config.yaml
n_layer: 15
head_dim: 32
vocab_size: 1237
norm: "layernorm"
norm_place: "pre"
bias: "all"
init: "normal"
init_std_down: 0.00427
optimizer: "soap_variant"
beta1: 0.95
lr_head: 0.0105
grad_clip: 0.5
warmup_steps: 200
dataset: "wikipedia_en"
Each number is 500 + 25 x the weight over its row's rms, rounded and kept within 0 to 999. Layers, rows and columns count from 0. Numbers have three digits each. The size before them is the row's rms in percent of the matrix's.

# layer 11 attention value, 256x256, rms 0.0372, rows 167-191, columns 0-127
091:501504533474478522462497524465491472500535483472517468464497517523498464505496513539534491492488514457478493470478470476521489511461523509521444510522511529527537503544522496474507518534515539518555540503511498519523505528526544504514478505498535462484488488507512549525515494503509509517479544515493478506498543537490485472497520504486505504505523508498525511526478504514465486486505
093:541472475520583516486464496491495525467479519510486469513512509534503488516496566474496485499529518494552501501481498471495460492478517505503507513520484478517457555489518488472463508490504513511545438488501495487521520481511505531494503484493514508484494481517492533514506485523483492464515506503462513492496486515526500469471509462512468482496488445486523517529498537492493541486495
093:501510453469491491502467503510486469500459489495526483540471497537529522511518550511521502439546535552529504506525507521508517511521520522501475465458495512514456485496476515496514493509443465533492492509502465500466525507510528517499481484511478462498513551497452488463484509517540494470438486516475476509502510461506540439474502501514485472474527512529488520508482494518498485510506
098:528502498513474521511522497521516439494484484488497505481423464472517435492499513506529547530537464478512498508545486500496488469493482469485466515464457487530522495506473460504505499470522517478494539517516509471527536507514512526501478518536507478476476519475475481523503496541483499510518507514472515509485492510481501522518543437487516472515466502484490492470538502476515491556509
100:515539489498531507507470514477483466485473484507536520490474543458504525457474544504508510510519464501505475472501513503488490477530566458507528494506515511567467490498520463516518519464477516478471498466516487469514482521469497497468503550479482478495475526548477513482529491494485528458468465551543462484472472500480526469508503515523480468480493497474487529496455511524526501502482
097:495527507501495496500505466481515518514516512508493454490514519465531522483521457482447529548523523467507464541470490506506494514534493505487501510524488493505467527500517491534517484542530483486482515513500487460491539534510498501440494518431489514485503499474503548488463484478521527502533511501511466471497513503509504538513480457527507480505520516479507457477504508459537457489490
092:513499481518506495458549503488469471512441513480452459491486467505483510502512470452483517503487527443508506482513504530534475551510525503487509519497511449483460479478502560486511510527469517483518493520464519498498486496482545512470495514500477549524500505506481497466481497536519533455524525479543503517485523514552511495453471492549463476515554518494502517502509522486481500503464
096:463469496542519495481504518472442501487465529519525469578483513496505546461467489529515481491502487542511516488511540530531511469508506467484508505483513527524455508470472508466504546459451469523522537451479491515486530537467473487494481520492475481467522493497505523511475501541468513470513485539535476505516460497504516520502501522523501465493555470545489519509495484470519487509508
097:464506515487512489504534464502520510508523515542481514532488533522498468544492430484503527487483505466485483482516530493478521504423479503490517470531493534455481488493474518498497504473502522489493459512490474487475526538508518529529539517526516490479511478508486506519487535482496511518515554464502526502473502465491476545443466528566479502484525524516497525497486497509533498491498
092:476501505511525451538526543514492531508514469532463543497501522470515480509509446552509455489484521522519536530485471487490539489527506492525503491494529532507498449527449513488497477491498520511497508486488499472486495491491540504451543468502497473498497499481519483524499508445482469496517476470506536513464521554490519495559519560512509501531457491508453500498540475474489503503513
097:472492466502460502541511471507477480523481462511531458471466482489530501490477528509555517506522511519490512505539460561524501480505493473511500521454493481518494468489487533492500490490519485469440516548495524486502505515501511526511488474454491481479510493516514522508468434499521525541499492542497471508482525506516555544530535508485538502505451500474459516512539493503501504490488
096:502537465480472525496514474499493505526499521493488477500499561495511527497467439497526499475543502515482518460474496503539516486510478498507522480493528492543511475498512510520511552430490499447466493498546504518509522544500478480473539512488498432530500491474447548481458525522541543489480515514566461521469534507519501484518499530534496459516535531498518525473495471516515494508493
090:479464531492476498510511508468514463479514534449514485515506493500524466475530490509488559536523498526487502517491466534478479513499476483522499557493511504507493495506502457477521501492498512517533518514480489485461503534487453472511563457507506481500504483465495498541502492531468545518559445530531470475466496511506491521518460460506471460529487500508509530476482519449523487534460
097:473478497525479531485510499480461491510482471493467458514546480511527493486482481513507519487511461524484504509554509544513504480480514501485508451542514488491487530522529526438508492476523517469477473525474460528506540539523505533510489560516558555513492498498465542497515466539487505483507528538476483531496517474525488485507494487471506508520520453478515503516524505504514504499510
100:504536537452469488521528548508508521495537509502547521435453517487461527502510514481461525536519484551491511517521521488469485519476483494527437525438494502474455497437522452474524508541466542502558557476496514460484496469477508497517490501519493472488531537502490477495547498513454483476519494507494513487513466499488494512462491518493549482478549530510499505517512512490504484535507
100:524501539502439542485505537519539529475440504474541501499492514513529453465472504487507501493491489475485524506536486512551489462474507487529516511562541492517513488418494549458514502489498487479519489447538512542508503514467511518477509489514478492514524553503478473500527495530468532469495491493480484514545486510511468499437529518494523509496549481497452505514504501473495517534501
100:500534502558483493526486508491492521475523508499519488529481503483546501496469527537506457494517468529492468503477518503473482482462514449486473534533462515558521518463494482475494512502533504496511512467500495499508537472488528490512495485520528495480473480528489512516486547508506465493502498515495465499518520470536438458500521507517483539470554483512542492497486522497486525479534
102:479474471501570499478495526458524516482485512506442491506505489459510523512529490507486531542469493526476488508527491511455500511505520506501486476500447465487512489503525484464437470498501512488493484504505487516465490498478530486528489528553474497499525501522496513496520519463483513498492475484525510509438464481499484506430501475515513523516531515489519512494538482521481510479529
094:479506494480535528493506506509483475505519498542487501446495535521466499490542494491464500507480532498484487443497543510497527472531535466497527504500487526483493479496525491523457490528476510460527484480522509449523491490479542489546443513495499491518495506477500458527448474521547488531493508504470533499540505499467497524479522505473482488500516471474557487515485474496530524454504
098:490521505486500501536448526527505506526492501490472526495519510505488489527483500514519517457512458505498486462502490533514468463502512493471510435546523489524472490482504459519494491551507518476487518499513522514464491524517483478495526484535534474442462476476520550543510538508504530493512507472472513493536531516436507488504544514459514522510551488470499515495558511485455491521514
093:508450479478508461488484478493528537491521508496472493516530497479495472435490495518488509478489462515504513470500495508499464499524480492498513517525497531523493499456538490491506498530499476498465512488472532498499430497462453463438505453509481548538470455531503506530533518527451511507463492479499523527471473506450518452491479526506517510524506546475478529488554471490513493513493
094:529478516536507504476482502522494507512514538486464473512517483487499516508548530504494538540461508485488489493526500523476491507502538506519456459460481469482500473501525483476485449500466512495517506541488484481517479461491502467540497535536463502482467497505504510530539517524522489469455474532503464494473546516500492497474495457547499524525474540517485471515562522518482478503496
091:513506452518476539496499480499546479517469482481488471530480484515548543493487524524537528468518468498520498505511502493527532487479496513515525482503522540549532512542513530501471482469520499508482510516516511559526514488500513486484518525519450504505520480498445552509482482549550517482471483476505457512490489479526527471515523510474531524517501488505482471502472493475487494498490
098:543511474514466509515500518491483489506479457475454531477529496530523508515489508481531495485540470528533517493514498492514512491481463468514533461480510494511496511501505517507462502491508516510503457522527552550489458477467470554451532483511491476510517508490520485461472480487493524511447518528520474535499492511512493484508507505464496516478481483464475503494516514479480518490474
100:485449484510488496522509523496457479473548485512499500494477497546448461507452556498505475521508479439552529532483482491541473511500507507513475483492496480526469517508441519480564498470490516447525515527497491503494479496498554514483470479518537491526489528479524510494482504486513485503490452456511518489517535501546491518500525476496518490527496460495472506483525508479493510515502
# layer 11 attention output (transposed), 256x256, rms 0.0799, rows 167-191, columns 0-127
100:499498527475520534505516484470497502504493504500479514520486468481533523484492521459494474546485534488507516496512463502477515479518464501533532506512494515495478512451506471481453483484487512456495510462485507479519498517494518514523484477531440525557502526489502441489475527540498474505481499513548456524522497501537495534524495527540518503511534535492468491478495517524485507525495
105:496490496473482494487522516500506517517561478494529548525519536539453495511504502505473475476501494499480495517493471499485532505507483509493499501511480527523529464493510539513501488529510478497473522484535479530457489519472460490502549495528483492440539546446463494495527551491479514497503551501470506547535483467470499471482498478507487519471489474482493477506485493465502507509550
095:572479517545511467504510515479509510543558506469473512480486536541493495449488496495484500529541489476510508465507530499473446471500493486522524525525497510469509476497482520525495496500522503466503537466515528506503484477495477500498510517577547540484488476491514526518550482532488484487548504499480529483513460516491465480506473502526534508486469511476511496542547529495499470536502
096:465532482484482464513504543508464530513489519545480474533562500514457543496484485517500479480494526544465485531461499501479504548529465531559533464535536487484515507474487461527526540460484450533496509488540517531475464506484490451501521475500502504512494513466501507510492508499532485493470505494519491495487495476531475493460483484521487511473504524495505548525519530528507527488517
110:511477477471516500514578489448535512476516485521514510546512542573509434503484473486475479489517540473505509470535535497494483493471486503518516522463470499524503504495522503521497523553530513493518476498510496485465484496541526472515518479493502487506494488455473479489518477469489507508524489505464514535513519519510474491527473488470558501521542487546496514540508457509490494526532
108:458502507518495506491464551441502507456495481486515480495508483519495523538508524505497489481525511513499489469516493480486501515489483504474501496490480508508466440512460510514522498486494514511532553557497492518427502472534500499588552521503530482498480460502483473519496517489485561490532486521530550558455511466470535517478505480517496512526507515533506532531506474534493533500514
098:500499502476468493538455464522501499505503503500516483484481549470474468489538471524504485497501504505509532527496525436484506500513461482491477503489543501505527512499491470496495499498511453465523506483483481485442500535523462460516508476471469506496528553515507494505520460480493483486453508492474475518484530532496495499515534545465534529521472467511529503556490529500528462511507
103:502544490462483487527513493514567477460525509514504529455504536508520541527511501453454489498557500469487539488533481471511499550521526536532490527506519471525486519502550460504490498505554502483459542560484505470488479475531499486512505476493542505480499511487490465498511496446479497516511517490480512485505502496449516484468504516508491487516458495485484507481498480518502525535498
094:473485501521493485496473468499482551518498493498510502462512475486509534483530510468476530545548485540546518531496516516524524538522503485533498526455497496519534513495504496497474480548507514527505504461499506526486488453528493484455440498517472520527502509466517464467493540518471542478510485464464490475489498526506478506512493486496501523525456483518562513476501506469524460486504
097:456535520505477547500529504473482468533534516474517509492510461513464483505493493495553512555484514447476501505496512525504505501506472498503483505491464475542474523481498480501509527488490515483515489534502487532517528473535482477499493491459515468501536486499484504502467506471509520534534511550472488506483470428487482471528437477488510547565529497517491467457491499513535496492507
106:497499540490539501500483533492464536508503484485470532536512484490526488518504470490518478490476467486521533522490505481489502514489451523517499485528520477490498493497487497485513477472510489508489534553472488502498494464548484481515507520533515484480504498513478475511476491536512478482453525494572502517528523491514475475521428522513503524518490498523490498479459528496469524467553
100:526491519515491511500554457454473554510482499492487515516488474486531502533506553525478535488516483454486494486512517466524499485490505520475425520504511514458491532489503480484478482530505517535494511504515550468441478490489544486508502421492488506473477530481515478502504506504498515497528456500529486482540522478500494550507513471496507507542469475468505522515486506469517480512509
096:514507459534496483463492569498443550490487502483456442468507503520482493513481489527469464512511516509500489527475500420517482493518495500479508470513484475511457441488544496498472504520528440482493462526527539477522487474515489502505483543458458484500471526479485530461490504476553529526468521501492524530533515465456562520495532498480491532541513520502516482516531479519467466521506
099:499487489475504484511495508492511496493484488523532494453497500433503501483533490469503469517450513486517484497485480465481526511539487468518490517439545488510531531499480509503499512529518459513518493515494515463498460458487486510500485552514479493508472455472529493506510458477475507450541482494485508462500484510516513565498490492517510489483500524489526514514489496518443511491516
109:494448537520524520499483508495500515519490516510512465530473476520483494438505449497489466509501540456474505521495508497509529498538533472495519482537513514541495466565505502498482522516542486512475457524487488489550483530539497466485510488481516505519496506487511528512498523507504522520507495492449494514485531507514500478522474494479457529510475459451506543495515492519519521536487
112:517525504481541518507496486512511463520537495513472491499424508503491493521486548473491556479501560549499496545494532494493513492501461508476465501470497496497453534533489509518514508499535479492456519520514476514486504528503479470526450537502521539522477503489512448507503496479469515503540491498517502521446502515500493472511517473536463519496437510493482530496469519509459515447500
105:515510484486496545524515545499481498500503518492491518459496518547498460516510466499484551518536504508469564498510482464504512487525514525523509462481530532483520537533557497540545467486523532508537499500493484511502504434501413519501531484494448505509496528471468511538500491464503461488522494506489533506482455499507504516484493499495477500466470514475482476491520490557467542515465
103:497459500531477450532498510501480460494471498462531487533561474514486453484522547473512515490502510532507489490455482430527494518528466505503532510491496501501509540496474537516553487518536445480507485506471510481505508511530464485437508533543505506483532530500512469488488520543462502499494468517475519541521487487499494492518493502478534428495493477459498546495497518506465460509465
101:481512541532509457517498502473469496493480481519512529490479509505483504465482543513502487553520439466507494529502489469493509475501443519497496448521509528521467491488500518517483531515491492496504485513478522518502471515516551536516504482516462501525529480481485536556538508526494465509480507478493510447484476523455492455504504508505526479511496534494466473468497532493476469498504
101:508542521503525516506523502411503512521469485475501439554492483486478517471488487516497512480484534446472492533499445524511496486510485489518508499441496529511528545502478527550476522514493466522529538497486482504524475464479525531484502451476496505475480502525488470483524503517520484483511498548499503516465495499518501499447499526488455488515491509511470510459485465473494539462480
093:499538482484481570434510491509461488468484523518554462520518477526509504542492472506517530480487491504477501474518484474526531503523539511549519492533495467484532487497465522498482526491482506488474481488525481504491548509528524509568491563495433492485495529511477503512451474478484525502525522490465478505536533524500487480510490506478519519493493488536478510495496502533425487479479
096:520557462517503460510526525473524526523509494513532439467484518524496474501532477472469484509492484507503528506485509510523492531478458479484526542561480513476524540479451492489510542492523450521462538506469490497513500539531502533552483501478506565481510502486515530502513471462530479500480485479497507498491496497522477503491494524471529483528505504467482494519452492462505484454487
095:514486507510468478511544502478488475492514520491464520497514494540507490451532539551465477481443512528508506495464528529501462478514521521505512517488520488494498513512480486494473521475474500535462475494499438501467516509492548488497528520492507489485506488492510480519521462484465526451486507488502503464501539454508459531528495482542464485542505486495559533528464501535503546512502
103:510557537487510514483501497501507467476525523512482516501492485495515523493497522442507474497445441469452500494453459502496514499507488530466492525502503502453492510515534477523502486467514515505495492481526482512487527535507525487482474492517486493525472472494520517504525476517482477467517442496504535514519520499559540488487491468480477480483539520487449516523491473530503472487518
100:509534496527508507464487484484515484545484498508425509479562574474504466497502441488507489491485521519449495471495486472478491503479498507475494485525507520465516536509537464511486473517505485529519529524501479508525515489478495513498474481496458520493528475477516465501511492526489527491537543485519455511479487497461539489465447527497481514499488529506515494531527487492474481458549
# layer 11 attention query, 256x256, rms 0.0488, rows 192-221, columns 0-127
099:476528473528471517553487468498497550497525503491468469519468445462479490484531510490549457525524508536472522500476482485519504496485505512500489494516501509470513500508477465520474525495511439498496507492493490538496497440473538504532525511538505571522500476523477520475508525508553541509513485483523503515536495478470502493499492489469510509524487507517497517490488484474481532475471
092:510491461534481484533435501537519499497563503505512471487501484454467530496499487446508503513519516509499505483522503503493487473541549540492472478483493470482489497497524405484462497500491461486467461482463482486500466484477485463479504519567563498539519453481496489467554532508532557474504533486481553519507515468503500496520493537488506495507514516491545508459469474499451493516478
099:497498477476516489525530494446509510478502530492477503512486521486481482473489524572485522506511492492470497492509516502560477469549522477502465536519520510477480520499508475461515516497517478499501502499500481486419510489482503510527536498521520464524495504509530529494480493478544469465498475507485465498482489517469495542465520494469520529511535488487481480520487518558500505486491
097:514538483523517508513529474497475532526488478533483458516485448490496491506549490474538460501517531526491462498474482469487495539456447482488491509518497528519514497507467504547506484507537487506512493516509483514524506498495547499509524492478486551489466490508493573527500522513498473530549508501521509498517499458473504501489468487474484481489513518525469534517543461470467542476523
102:506497503519511474480489510568478516445522525437477487460502499503515492507528462482494450515517496457489523517489465478465515490457464506470494506532501510506502526500503514522491486508530508514541485510521528464510488519489479487457492524509501506505522490534466509540481500467496482506463512513488534508536477513553501525483455490510483447495502527500478514463494475513500527483535
110:520569446495538474499496534521466502466496516468505494457495515518492488535498455467499506498538531478479473474530456487530543483480481466492502518496486532497473566511497494502491526530514498507493508473502543488521472488533475518486493532517485512480515532505524547512489538492506459503474503514508523495551453535511488525484449532508471504517535559530463485466503500571488477487508
092:467526488540540478525533471501463524450492545445510473491492500502528495503503445502492483516532487500453525470518510453465522445515508508501523484488483488486495519478465501485505514519454483474539488515492518440522487462519484484535516507468520522462543502501511522455504486493498514509479484488519514537520537495495514483494526525462508491486497463532502477483427565460536512461507
105:508507501535468504520494496541541483500565502523475509555516474465516493451574523505520450505516469484468494496485524472521444502507529540496496462546497467506523480490522485532477472474485507499505508465500501512484534500466537484529488505511472498518532456489450501541529500517525487467481547503464527468501486432496505474481553519493530493492471488501474539504503460505485556499523
100:497442481523454488500509494479505533507495509470518452503504535474468521485569488538480558501508439499491481480493522513519489478516523498477472526508515490459483476519498476474506501525496516490482545465500471491499472477502531467531476496533508485500550490485524479460485479497511531530513501504504499480480516519482488492483537536463525488512537490502521507442488479493525454517450
098:525515506471532495533486481449435506495447472544475523501482497530494469526472483488485491509485539525471520494496470494475486507507497477479493501503483538515472518526498474539513491517501548454484517514506502460511527506508518490475565501481496467472512513481496537477548551504477494487484501487470508472504522492494490527497430501501493494513530486526486503541494496493508530445511
106:479499486480495503498472509494488478498489492545508525490544522502474503474469503493475553555505476510512484494510537560539530466513488466522542504511465513470494508475493485510482500533472520456481527467462496518497479503537520481482515490494502488515535518475546482446498452537494523528494505471533483503493483558477507451501514498514481490505516464490545481499497511483481481524455
108:459474513503469506537512508497538517485489505445473487506500452460533507466527530516539471530507458498503497508469527476465493506474484508495497469546477500487563513492489504495534472478503483519565513553527515509491520460438500499529519513482506586527496472518488543519477472500510485510525479495455499508504492450497521491536522484503514486500452489508488528514483481497492561487516
103:491505551471494511449530471508531514505503548491495505491508516521533507497497476530517516525501484490518498523509541548509516471482473489502561471499489494502520465500464529555502507521505536467566531523486495490500478515497504507519508497427488508512537542530524520515473451499503482545546528493555491524484479540496501495472479481478492468476502495475497485514519508477480518504526
089:507480491477487521497489478566493538475508494547505519490515479534475507506488508461486490507492540498488544553487503538512525520522491491494509493472509527492526531516497471509457519499557522506479484477478502505510455509460471482498521479517532487490541537520525474499505526499467541464519492497543520499539465538502460525488472516486494479489502485490489438498542497503459502519513
097:494486489478478469496487455542488483500536478470459503533493444468523541461504535480491466528525553524500470479503484512492506535461503514516497529499509509486481457493518479539508473473510494512531487522539484482497510497522509500483516511508539543486468459499502547559531523506513505506525487480499473483507455443502506480518456508509498479504478520524503569485507509470492500511541
098:495514497522520494512495477459454505503476488541519479502496508506506482486534475490513505531491466496449479465486512500504466474532513440495498490517488509491497493530503475483520499497486540475488544471513472497513541486519533468517520471500515458489546558446527489483522495520505554490472540471523497481496505504464491466503495533533531477529503505503481509524495502471526471515508
098:478472529485528492544538484456512494466455453514503482476517480487523503516537480532509509529478477493520500502492513494433447501505480497465479491529509509511509493515483493502531497520456544464551517534511494488490504445511501486553503480465512499480489502481500535482476500490507515516517482491511521511483534477477482518515506464467521493498492473528478531550504493498546518459510
100:490533468510520504523522498534486510510485505477513496531520475464459513464515504499497477505545513552479514529492473497491514473500537540508470530475497456481527500484483508463479510480484497510498480542507492487516534455488484516510491495523521515512540530534487442486475484516473569526511462476568509547532520506473463524524512503513500506495487465518505487508514512480540496518473
092:516507466501513487495489492477489471545493489486473468496510542478485547486571508485542523479495454509522465487507486504481493516521493521497484524514514521494504485512511487495502499507471506464440534472492493528501502500519511508510490509520490546507443502506442511502489494487473551572536494498518543527483501494500486509482486528507475498486456485515508496505501459490513503479456
090:531499520493517474486457511498516502475510523498485491498509532524544515510495523550523492500530451509451484499493499486495486487530496496509507477482476529499535501504492530528488481525505510540508519501481526493490484526486463478478469516471461475511541517492512503517509523490479516528503539506497550483503517513537489474499491535488525451468445452512494477529519515535501520467524
091:505515528539531463493490468523441481486523507472467492528475489459542514501527474487482468495514543490501524519492458473479507518471516560504486517463486467505431481486494499522516488501483530512528482525513483404527485511521494506472498519525549505476505451513489496546518530466494505502498468522491502476509533450509514499497447506498491509455522533491481522452482504508533478469529
103:511496508495518479488517480531483492514474492477477524519484484484473501494501491466479462479479524501502544502472469472444487519506479535525462535436514532508458469510515511491523480514492524505474457527533492469501479503479468471500470476509498478467481490489489472487513516477465541501511475497516503462510563464521486513518474504482531498488531464497510503502515530488550509477494
094:484504483464506520508470452457485556480502490535483545499494466515503505495461492515509490474469496519505526526489488524485543531495440474488552505493493572510529514490495537524492536515522474491474511470469512546535447492531488509490536494499488521474492527511510519483498513505511498507495502455485508474521483535455514484498473471504462483531502479473520460493518489440463522489484
094:486490464503495519517469480464515531551478511528479522467524467477478510525500510467508475501491455500480480503524508479489483525487431475507498482531467554509572529527517534523526505489522481521475530489508518528526491525486486474510515477497468548461496533479507544514477499516473477492521515490438531507517514482509525494495486521524483478519504516469503497498525476481428526515499
094:530549526544516494493519496505462478508547490504522487502485498490530474507518471493497508450456489453482486498507493472498472519463464494460508468529463490512494507471493567519516484486498536494540491462524491471488493487507512509489490540497490548465487445502469549518480513519499438489503504541463471473489512515526550503473479495507524517477497539486447501487498471524524465506516
096:493521528510544491509477491507462474463540501524471506537467472510562491504481482494516456507526565512476556516493470460490509497496568525530520478454510471515434476484510469508476498487505505472487458514510469495539493506539504539473511476506492479510490505494478475508551549470490495478443516502503478475520492462484478488520465492514518538500502491516533537503472552505492476491527
096:497465500507501500520499476527488501525493487561546482494499474482470505511526453441495491503474554528517505518495508504458490515485490513488519495458509523489482494526503463478482512533480511477483466450485456522533483477509504456501496486499543478511527493478519505489503494542501530534530500454541505485509525508501500463526452517492506479505510470508524484499526516486483480523487
103:474485483482504552486505496504530517498527516507510505477578513541507454532472496482511515535519509497539506520494549496513500474532454462499529462514487507545514499524475524505467501512534503485521535511474512502473504495481471505515511473459495512502526572530525513497523523514515516460521490486510476497488497519467505507469511488501471517485518537516460474535517481519457542513528
094:511490499475514470519474470536495514490546526491473469530461499488532524497501482515573508487479505512486494525477487506527504525527528518491516481496489479485517498498502472535496512524507475503503508456495498487503465483446508487490491526511544540530495433514501529504524516490543513516518503460440521491522457484510493465494497526474524478482464519505484512461459463529463526503467
080:514499505487486489469486541479508493468539488514501510452497489500530495496512504516479512508449502471498480523505496511488474519468470451487537500519487532528514473482518532503550459480538511559550544512512535483473483506519488538487491512499475502469479508488521534523472485512517415486459506537451476457509463510542514511499496470541484491504528537477471509474519484518488481515535
# layer 11 attention key, 256x256, rms 0.0497, rows 192-220, columns 0-127
103:512522492490511496511518470470523475518470495496540492517532508486507500504486518483473524449488478558498534465470516485494489516495484464501517503480540487496483551500491510535493520490549479515486511497501519516476462468538484498523500517526490564479490469527471477517510539481483528482508516511566500512498501511544505509461487432487534488504458432505513517473466523519526515502527
096:543474481484510502551521526529536459499492484479520467506514509481466517471492510501499517464490505522533504492506473516462479474495498484505512500476535469519479553502484543516525534486530456497508506505482508478478486461525448491544550511499554546484535485497501472552489533511484537452531463529520507459470511504522503493510468450526506514514470469517536455506483466520529510486501
097:476517527487462486452516484435537543472499485508519480501474485492498556496492511513496541486502505488458502421528520492506505496492490488514517528460506495550484487487495514495507529544539497526472517504521531481469484480494517491538482512529484474504509547521546499521485530485517481521519533509526500466462507466485512542502502447476516551453514550552482504499486506514535479523491
099:480523487462506508500494471493508468545483469542508531537549518500533456491513482492480499458481490552494540466499561483490499524486487494490491522533510515511547505485526491500463516493483508518496539489484476504505485456548476494485468520509485547486451460489457527474495497484492541526520534485527479544506500466528498498439447502466519449491485447488516533485478521487490494485529
096:485445550513535469496485530523529458501503493472468496450503485492525512509520478504484455451484469469562499487519512503511470482490507438477520519523489481476497483517484468516501517484493486485534541527462543502490515430534474513487526563471545476524474440529499502479489477523483502503495513547464506501522495505522503524490520526502504490473485458498498480502470498485516518492517
120:499513512494553521502503530525509479473478464468481486447538532489492521510493482542532508467488507483560464461548536520522494495483521493518522469516485517500490523514456498486538492494468491475529489502499539492485478477551490474460503560466558491534494461545511535496458508508484465535520504566501493494523500513497500490482461535494483506478486484540503503485471509500501461484556
081:480473524538546493476523510451527488471459478495494480473527490487491538513524485517415532467551487526517517459511526488460499514477467488477563507493508525504504516506509504520523521490532498501526500496499530534506508424536518489531537516494526501490505490541523481532489510503526533501514525559524523482498512522484513526508525465526495504465467449525524487465478536517467514524499
105:517516497501479481510556510494489434548528492488502503526470472527489478472491483454535479504528520550476526481461514497490483459513456512503433498516517472477553472523518487512491487484519482532477536494477482509489475489478465487511504466561496508486488485477460512526494573520467512458509511461489459500516483492500485496467504485529492509487525494523524541503499454532535520513515
106:552466491510492532491537494502537505498522532484509480542517516453473534495511473486477541473481542525499484482492487505474503515504481492526468498452559461512492517478500508501511523497514502540472475453503540543479501564477527491537519452491515522487499527503514448533496540496496530484526499536551528465468507517449519507492505474538511540491491495528515495493500506535526516496502
105:450494531515504529472507491482491494477500463499502506507486470498515513499542496458483509469550536498455500477565521488488547476472516521496522508493472517550509520484555478515464496523480489530525508496476502516540509447518468492523492513507493522520500502519506527466478504492475475542500571514530532521550506450520477496489505459448521497471458493533504493496462483475494498533519
092:524502474480473509526500504525493532460475527499515469521494491506493501474464485503485525529523507517489490532500500484478540474449490519544506511450513537476483539507483461449520546513461516495488435477538501520491494583491485510482518512460494513493514530495494447511477502487462501465509479468533492487506496547464488504512482446518499526547494485479532458469527508530485509474500
095:487493512493489451513469481485512481537491499504499511505521462520533474524501526487456491473474456535495531482486498485503452511527473496484486526559512493480519458527545462518484488459532496539520556506470478511505534473518532491491514499553500498504495467504487453491504516515504515525460525488486499510515490451548510516490566499510519475474493517482524513473500522509519538499477
091:515476537482493477495483489515473498476475505514524482517509485508537490474489477490488516531524503517537506501492515473527525530480507461505507560500477514497524502496484443480481516512464549500511496526494451500504511537515489503447489522494479479519475553501535498433513408468486498488439486487466469492487480514482485502479495517502498488494533512480521493470510489512524503497486
088:532518509467496523540495500524503455486472511495516507470503483471481477486477484522550465531513501492585516517490485500511516472473504429514527541449495514499492559513462490429530502516487528492515450509498528461479456507488418491481530515493498533517502527516504504508487465490474501486509512492494480500496511502505503471506484470497491511489514480480518509494494489507512458497508
112:478461506488498467540467518492504524518487501503524497503489501491501521483527486478473433467463456514495492457522495490498475493453481522497504519517502486466520517513492514525524510516510492481483540507479480488472508484496493511489503555518522532498500426481484520466498489488502503513493488536511484548552516488533455491483515496488550442537479471491479491499480567466489507505506
094:523504500539521557497536479510470494513499515484508471514514489465492506491534455457493523513522563543473517509538534465497536499470476508553459490507497529492504502510544488485524480533488486519491483462495511497524512538497492488518521423494516535477515520509461488517470521502457485488531499481528466504543489487464484451486467467545484495471497511538502516484531474484507520496530
098:469481492542517502452498447487493504507508470509455511513526465481492468516542496442464523487517543511485526496521497453464503528468517515492503493506508522543527463497567467514460493517488486528508498480478504522521510478488547496526498498508492493477463502497509484495484505505526503527476496522491504486505524460493509496478535497494530500465481507514514526517529523529550511484459
100:505530467505509488554497484490458514516492531528541505487491507481460485507485511512505520529498499563505477524458515464475491518490496469479521497464537484463502540489483507482529483491548507494475459476518521493498502532457514491489532466523474519451481508503465483537522520471523543496511488524535537527502511516504531499535510487527481530522507458482486569515505545512477496494494
094:534526458471534493521502479511466496501508512525502514483511567463499495478500476469541518488513535526517459498451494464518527520484514469572435516523574451486490517515505504503470472501497477526490467489504450542496517562477498488488453478512475551526464493483519513482487518459485507498507505505502508484492456496484520490482493526509507513486517508478496540506486501517525521493516
087:525488509501516490517519546550472448525491515492477465493510486497528509508479473474537483544549544504526497497471506471522502497519526450516482524541468476469508485531498479540507456525489493481522485512485474514500489533518479436458515478484499473506512531451516543490495509507423488467508496462449503492503487464500493474505504533502479526479511535504515498500491483501514504510496
086:490458526523528491480503532485506466487498473475495486505464520441520532493548488488487473455479479490501474494523480530506472490485483495466528480490494482515521515465482522533535490505518475463522508510463528516492522424525486480531505546494537515492495438495492513464498497501525503500498505556491542536524533494494475528495495524481491508498486436505449493518459518467491499509510
101:476460518527494516513492500490506488497508515527492526509483494468487527488545499495456483529459495440483531504485497498462499526504490477455527515475522473529517506448540507519486493514533522504468463483510526550466478441480474491540501520497485504491498494505507494528521507480556552520509526519495526480488536481516506494511508505486519502480457460469484495551466516475490518513508
087:488487520514468480513472443472511530479459501521524496505516496531522484513491499501461484480507466493473541524506484491509530524515488511514563523462484544495497553489496493445480530486497512508505497505532497516488497481555472540512496526503473541535508486536491492488522472487511512511502533477530493523504528536516512504516494451460504455516454492492549466465491514484502524486533
095:489514500455448470496460459504489496520482518510507517495530500530530468483483513515451497478498471510482557513491514473519516513535491525539490517538472478527531500522523495476488525475484529563523523487522476528498524472512490492469503527525487524558499519496505486492501530511503487489513525449498441499478478444520528496485472500508516446502514547463567463495480496485526543469541
083:493480549522515488448500494503530469515510464482464491495514475491527509508511498513502513458493479497452523494539504575506499522508486522467494455506487517536530426498545535506492488463471503499509562510469516501484499448517510557515466518517524470510502490535507534483505516519504472516499512499465483494499508496464515542463467513521482451486516509517488516511492485486471502508545
096:460496514539528500526520540498463452488498484487484487489424501491493499497503494469540460535499512489505486537484458499494504472480513499446525467497465490499487535477486521545527497545497466471507455527483514509528480465517482493511511512501502513472510464467472511492496502519480480503510479496498489539541554525516450473495493495482496528530507429523470488494498482483467483520505
093:521450498474509528532510484517487453503474485495509542530555510464478475461521493492463520516496526511518536544505509515457537559449483465508529515456503503521492539489525483443496519521446496507507456494514518528481465506477458503501526503486502545499493496483512470532510471473483546509522445499506473478490536517494481466501449466496486495527487497486504466486515512516490492500481
096:513554524492487509473516491526514502488479509472503496516506471525504456471506480488529484490511484515528473478554540455508499506510509483525476538496479546506529497558517484444506524501492524506507511512506500445536476507500453483450501472519494535511509553480512516467510443511513470460479483451497469472477491476463515503491499486505499508478537502485551520478505476496531492477494
095:534484521501480505510556538522477438499495498469516456510484498480521529504468487477568466469508513490517481476469490516528504488503473448521481512498522471509476526505495496511535487483533492468521530524446490494479474524527453493501529493523531554468502482483504490492486509522418482473500490486460489498510508507500478459481503488474504508496523498502529480475515480524560508514475